From a checkpoint of a small transformer trained on Wikipedia: MLP 512 ReLU, 4215 steps.
Each number is 128 + 24 x the weight over its row's rms, rounded and kept within 0 to 255. Layers, rows and columns count from 0. Numbers have three digits each. The size before them is the row's rms in percent of the matrix's.

# layer 6 MLP down (transposed), 512x160, rms 0.209, rows 359-379, columns 0-159
089:135150149145153158144124178142181105100117131157165119155150153148151118091131157149130139128120136148156160176140088140141059138087131129156105140152118107120107077100165123067131147145101117162126151141118126130137146133127127102139124125114149132146109124128146140102177151124167145114145155145108103121143099124139123108127098158104164063127158073137122194110135097100146120147137144126124119136120157128127123130085125137176151146117144101132108109117187105140156137119128123
120:100112145085134139112126168143167106148107127081145170138105144127160136148190106132144127134099164158151099127128135143125122108106158140198138147112098142129113103164130150164119078138082153151129155121160113150127120144168144106155158166129115131107134120127132111096107115120124143113144106128152148144130138092117157129085101144147126088134145158125099187147142118116180127130136141124138095143156108109108091094102119146122131129102105067126094163145140145110101168082130131
100:167116151106161181129133107103136110151138139139126123117117156124126113132120110078081168127180147136127086096144121121108163112134138106177127125114143107109172107124135124127105121160133086151139117152122131107113138151120098125121092162134113119121175116115128139130126150141118105077110149149115130131124112127111098128136077174116112171060154108115095097145150166167124127152146149126110114089095119109118163157166108068099133112170129101132153088116171148148141151129144137
097:135142110131070134125076136114119167182168106088119146111089092143165149162126103135126146127118152097127124135133138142113173135109135125146114174133139117104134139169122143124086115127106126127156145130128121122116140112114155105092127104081112140109134105108110147145140134100149129161160141124091116094158148168133136150099151118152146067150118128138068144160124178155107123122150162143089136131112155138137115089158081104068122124135134150127138099127138123085183150110111131
100:117117142124117113128099146108106145132160159076125150100111134128136098129136122130139123139138143091136133143070138133135145123094103137133118102135109095068129127104182090153142158096138160147145161129124106137155131153186141084112154129122162106129118122143151131127148135138133115128100113110173129105127147129134109070151143107133144123188128134106105144149149147118126139093184128156132182114116119126099112148122206119126117151109086106074090122150166111120145124118171096
092:136103119162109133169123092128142132170108108113099110125116112154087115180104117097119086120136131095119119107113119125138196141136131139138119101146092117122134155148150156107106145147155135099103155133083120143087099115131145144151122102115135152131104143159122112157114123210181130148193101139101114139165108155104171128110138142133111142137126165126108160131059121132123123110098101159148108142134148110120157110129138099130124159083127119148112095145158096163133142102132129
102:131084150101117149143143144115163129108079129158130124098132143088158157153135157081114140150142121112092119118115145063121114163147144137112138105116139151120132111141114166162113087137100089112147095165160114142130086129101120132109141132103141145106171117126166146091134141169162128106120125150110200136136104112151071128107138104145154118128112151117126144172147105093143135125117151107143127143127133110160097110104168120132112086186122089090133135133116118109148095102092119
119:161103131117144116109182127129141146122132117136155118135094143136114057141142177172125125123126121152143120127114132115102066131129115148125115106153142124099111112156141131159136107122101144135100129089179160130065117095110115129149173123113128162129124145105153143128128129149144155093101169117154124111107165139049127092105110143108123179182149111103079130078135114137159130112105128146132147160123142149134078107117135098144133100144113133111151123144137145133166157134151149
090:113114132116128155117196117130110166140198126130167125163136114119148114113150165067092132158146112156141115168125135144131091093109136142104145117140120107119124120118097153140116133128133157122091112137127128102155134097111119151141142122114158103158178112153121156094136114162127121153143143118127126130117146136131140184122130161071139170146131074124139101073120165093126183126103103152105137137123140117156136126107140109124125147113110107093102151108087127151096107089077118
103:129136153083165124102150115151106137107115087145137123130124172109142124158134157130117121138106114104098101115116145137102188103161138116082117099191117082142144137140130120140160119145150148137152111108146154134083153145094116078143173129144144112128137114122154061125123096094124137130145107105138117109152151137104161135201137131151174094104148129180118124105092109124129141113103107143095145140148128113156114143126164123162123177119143152113146130079149124157141132129109108
087:131130135131113118066099090110100110157133134180122116100129150102157125109108121161124139098125088149106128117095129184127160123138126133103087128134117150117147117139132100158122150138086120096160137117189126108132121105149134139114127161108113097188145133110110116125176105124130150152132146105182152097158132145109123150139144107162176140162089082143099132120098151118158135168141133107165107091117149138139135153099120120080119144082096154149140147126139151174129141123157108
100:122125121126115135122130132122156142109122138144115112114093175147170132117158143148140144099116157095148149103139153101107116094148150123133141099146091130107169146184139152128149098177103137179119161107060120151123110135125139137122153156140120133121131135116127125148166113145112154112091146153164199142090158098118102136134141184139180138097099165156114169139147113150136126107119147155140108091110116105158135147130159135093147113113134110157123186113161105105108145100134153
102:121155137117153151123127155167095113091161161168146070171107130176126115090134111133123164144130105089129136145123081112092120124144155109108122113117147143090151122144136112177123116086135124141117129109067153134108098163081095115169130129102136095131166118100137098084139107159115150104120146095144161128159138158143129156136138120100118122130142076133125119149164064127142131124103113121124144105108086131119147128121169131124153125155113167148157141132145156132142081122157136
092:123101146126117127147152173113150128100117111115114146113123129157154125140162152144122160146084157104095109101120159123099185131117104175119108116113133101156122104103124136137116103122150118151131094165140123111117126171174120112126085146147101097140114078094144149150132138160108147094204137140116123120115125101118140082130113144126102101121114175126099049102103120095098121113176125088124133152132131123108120113120126111136094141089091152152122101134106088131119126114168103
103:115152138164157132111176147131149152109165144104146149124125128143137141128117157135126146113185095118105125139132126119118137117130129108099119156136118124058101147113150138111148191149106142119087110142141110124136134102150143084154122128130113158110124116131134094170140129112170108163133091127142132135102157110101107129150128127077152147132196114097114061117117119129138146150097147088173163143141124138170108114081140123129128146059144143168112138132093155136092098142136124
091:075119120123130100069112131135111129160117111122150102124147118112119132113110096150137137117115117112179161136096162124139155130085133103164130114118153127147114095153056140106095130119136105103103154093126152108158122091163095110112141103116063115119130120086147109156170097112163104144137141125117089139166092126124119132127072110167163106120115175096102133132122155126112140154133154141113130114162112154131153115107173163146138101120163111111134113134131123094152125081106142
113:099147149125099149149145075159137150160115097137107119138106125121158119108102138139113153134137143090109123084130101094110220109144113145088114109120090132122150121126111105126102125104148136133131127143145121107124109111125156125123096157146128086138194102136099113144134101122134146139064120113145152116118171145142128112093092179108135140133134104131111212134146137136094118135136142098130115123138122157172148156091144104113145121124121126157060115145122107113085128123122112
112:113164155166098050156106123104111131139114143135156169129130106145102131125111096142134105119133079140159143123153145134129164153109097154147134141122119112140114126130081138110147128150115122108137123152156081147104163147158147174190137130074135157139136127114120127068108138135117113165148160125117148116160094133138151146113143109160143108124107107155088119129123163105113117144128112123117116125091104143058086097087127141120082128098165100141111135140140131150166095110123130
083:124134132150124136114125130124162157119143115152121149111095108095126102116133109134117166152101158153117099138104110088146143189122139140130097084103156133196116074156171100101135126128133131141104136137123143149151101110125144113132158183108158134167149151126115115115145137167139110118114108176106111131137106112159161106176100138131143123185094140133115137170136091147126102151142069140117104155165128132095178107092134075129152143156132108142099128131144136098112110153134138
118:149107138115133130104171145137170103121098142106158134143110125133130100135121102113162104096127173117115122139126088129139075131130133064136163124105126135135129107090130134186139138119154129120121129102102128169166194084127134130095136133160121125140132119120132114111236119107156108147140136113106129158136165126127105119109093096140122135139125100130109111107121123125136155115127101162122132120166223133123164132129115156130147141133150116154114147158147123143158149160133134
103:103116099144182134139093116152111130154130122145157103131088158113134106147128093092148145143112116093138094146135140151157156152114128180161137113161150128128125156116125107111106148128153112128141099107111153092094101147127119150124165155130123147159140127126102088101127127120114090132127133122176130106140145105153155131120131115124132124104126164166132159164155132112118117143158070139142137105147169124154140087115125160100186120161131170133198112197163096127136131176143128
# layer 6 MLP up, 512x160, rms 0.265, rows 360-379, columns 0-159
110:134102155130082103124121148099138122174112142131111100163072167119130146107107113098149141185142145121118101126127124174130123112126150144124157121131103132155156074160104141119137118125095133146085132133108120102135096168132173108167126182120147149171117140121136136109101129150112114101115153126138155144133104127161110127128080125114149155205142111121140165135080157121105156142174096113140114117156127154136130123131146094159108090102156095153138156127105166134140121097113102
101:107157105108122122103131123164093162123152170086167153097130137154129151123127126150126139129151111122098138097201150130133112126108122129145109152109164152157135136151110129080139119138194125093118133163100107141133104141160142154125071139152123120177133085089122130138189083104131141136143136166105126120178123151136137102089122099132141097132092121159090109120132091097134144093115097098130136109119168100135118118103109141117098132093113120146138139127142138128093133104150088
105:103112115119151098080138112142135135127094168158146140141145113128139063151151180132106125140180102145138109130147165151135153116145170134143148144120180099151119112137156182153113132083150150117103152127115148086121122176094118147100113179128117131101119118126157142124148118107134095165099120131154116133100121144142129119153151155133113127082128148142096101120131138132160139117107127163130133162129154127107118097162102188097140130140181109092111145100156146134089129173148133
107:147125125130152177162193124136054117118112143165121144120114143110124138114114128117109139110141140116133106143102135140128146137100127132172124118100157158166105118136135113125124081130147137080115113106098112117100142101156146177100082077067139116121144102138108136090118108114121116103104167132104060144133132131104136146100105134123086130127067124096154072120126148131142139135097106134110114113122162099132159148160112098123120141145144113145114099151154159112096094148113109
095:132160120115161174116136096145129106102151128132076086141117165114150124146099127138126150145097079123163106104115105154134172107144123150117155134135117187142114131146110120133142143136098155133158121138127126096114103106108123152167088166117175134119105100086146149101093100140126127175119077118112143099142111158096117161093066131084147148132119137111125136134134115168134167125154149062130126144124136092146121106138105110131109121106159098122167143166129111139146085123127125
094:109156084119140157132103089102156163111149144133107127122139105113146116130113140129102139100132152127146148135163126116191139142156138097137099111118121118122127094102133144092090074185170118084105074118160152129121144102164143130094120111125127146113105114137142101119143172158154129100129123113111062116131137139130161141166163164152143085121133116130139138090110131126104124093099169162141133156113144148181125111137107113107137097110117091111138138126174137156119161171106110
109:165120087153114115118122095161110106112112121126138158120121157147092110130130096180123124101117158107178126139127112141148131191127114163124086099146136126165123092108126136165095142102095131119054127120125145114072114146116102133148150155157130125149142118154079101146147137126166109145125107128099090111137120109096166095139169127157129114133118101121122152102101099123132165072152134150136149137154131070101113145082137135140120120104155163094145111121123133125085128123114149
105:125131099175110113133133080123115133126122163088092103118137130140133075145099120115131103161103111116072105130179161108133149137136122103117109145152116145189144108127153117122124122150145084136143133124127140151074106131149157140127116126113136162123082150113137149140136115121115176158146140118142088086132130146102103141093090094103136136156126106179104110133108075154154132132160155110107142099136103085102123164185099155110148131084110138099126085116114146136133114122120159
099:115128129133125110088151124127088135130156130114089147078089063107136125107069107091145125135140137136138076126148136124163154141146118105139143139145094144153149134153139104141126152151192158104142088104112128058135108107128107115117169153163125106120107137143133163103153148136078116094140127110131145142152118165163092104152105152152112112124177133141125114144135141185116102125153153120153128130144119131112150148134126142080178127092136116140105149100146150133101117137150097
088:116125124113111122120125120171157100139138116154121125120161154131085107164128122127160114103176116110141117142162074106129131107121147135110071139086162123111124122129145174136112105141101164153087112082130149145121085155158115149120122110137115118099123107116104090124141121100127136138124127135057079137132132107139129160126140125125108094080175097115136151156145115135120125117115116120147100142145062106099099099158123131113168124063181103151164111121133154116146132103140099
097:139153078131111108146093142139161101120151147118115109144114111176107095108122162123158116099185101116099110098134104122129115111105137133119148156132141133092109129168135166127139150165178127174130145106127156136139126059141131141117113110090116126153117142095089151109102099137125117088086149135148091121143140132139087141148112114123146099091161124103167134169158099109132148105141148101145162110073152117138185153141108126108137170132164129171108148127121131143104131142111154
106:117115136136179127155140145129121173121151114152137128146094056165159125099129077127120140130105137160154116110122104141114180107151123180071145143140090141123129093102105155109139131111130114127119106117148119129124168158150117109161178186143147148149112130148120116114113111097125130132134123128121127122170111128138062113122118161112099196126145182132109098114085116139132138103131153100103145135132173089117114118125149099127119124122105119137106154109094111097107089142136106
097:126092098107144094158123115165114121186148139126139114126118113102114145114086151112139091170128152146158194118123104125126149135125137134127138102116117143097173126151119127148127120116139156117105098117099102124151130113093134145130156101123168159135135134144155085120113130125149121150077173146163108098134173149144121119147132061144165153151112145151134155151152121134160165116147112126086163106108154116109124083128090137137154161140161121085119167139151111094162117164167151
105:116155118136151148134140134123075167137103119135145147179113108125092108130149110118106143169149148104145108119137134087142103122126168141137104149093172133164152109135098152144126141150161099135083123097106145118128097117179116178079102126140096073122141126120119104171116143115098081123133152140094116168134078131176145131130154111116107118140120093117101139125121134116115158166131109114142079136147151179149116151157170088118120104113111136105095129147139115090142106114120157
097:134108128164139158114106080148168112148148130068150151157156174142133097162176143112141101122160093119106116121140112122123100151129105137105128134128142131133124135152145130075147099118151139137112122128100120108089155170108150125166095110159117107100107170190134132164156163109074155127100066163111107143159107131116119134118146113091131084126106104147179148133167132150155150092159152144107116139138134140129128161117144150134116104142122137123131137135138129102134128153182124
109:127128100100131095063107115125145134142123075163133123169098159149130131113108129114144123124145112149108100077136101145173135115122112141117148143143190154132139152121135107116108137127128160108112063148080123147145133132155161144164124123130141117144105120172103173115120146129149150117125058156117121131122111125168096122124094181097106167105164127111118118115135105136159122131104132117194095133161175144122110129166125100136125098131144104147132108121100096129105154128100116
107:093133119150119113133124114125131132104099180093116166176143090141152145099109109133160115134093101154118122113120094149133148152129139073121129135103141138157111095113090082134136169137102126103146100127113097152092132151143111128138119157150138161161089102143117155059120130145166139123093128121158152170134115101153110126127171127156157125144139174168111157157142115166133147156134126116147113115141140110115142119047128150084145141135124133141121145130192107156129144154130135
085:162084130134121142131118131143104084144123119106116140134118132119105081102124144143093102178154145087078140120096122127131142140141123143149118133097129089117131103107142140097123112124112116136134146115085123105146145131097141136143125171091083119086168103104155132099100131142094149128129130136103112144144132135160112144095160135155165103095115135178143142128170147081164147170139151095108154120133056137145107113163132092133079135110148108105145145108133169124138125181175131
105:147129127119114127125159124125148095120126145108155115128097131118121106081134157126111130104166152099150121164095114158134120138159089085128135115114110118143100156098110127147141106125115133126123130112119101113178124100148130162098123145120138139158096145121157133125164180119124116131135137131130137148127111118117083111098091048160142101113167113104069141138087098107166125143187104124133121132143170113119114165071138153106142145140117067122115089135114140140159166185132108
096:073125133098109136141132144185146111127085137131152095103110125138109141123133132099154123154108113148149095111118111123115127112144138128122167139195137140148154161076147124154135181133138118124117122129109133102169150147172122146115128118119136158124123142121134107112131056127140122184110141115134149140099127108125115134146134144116080099078134087116082141162101097117142185129137147151132104166139107102122136118120132102168099156129161108080129137119095173093124146142158083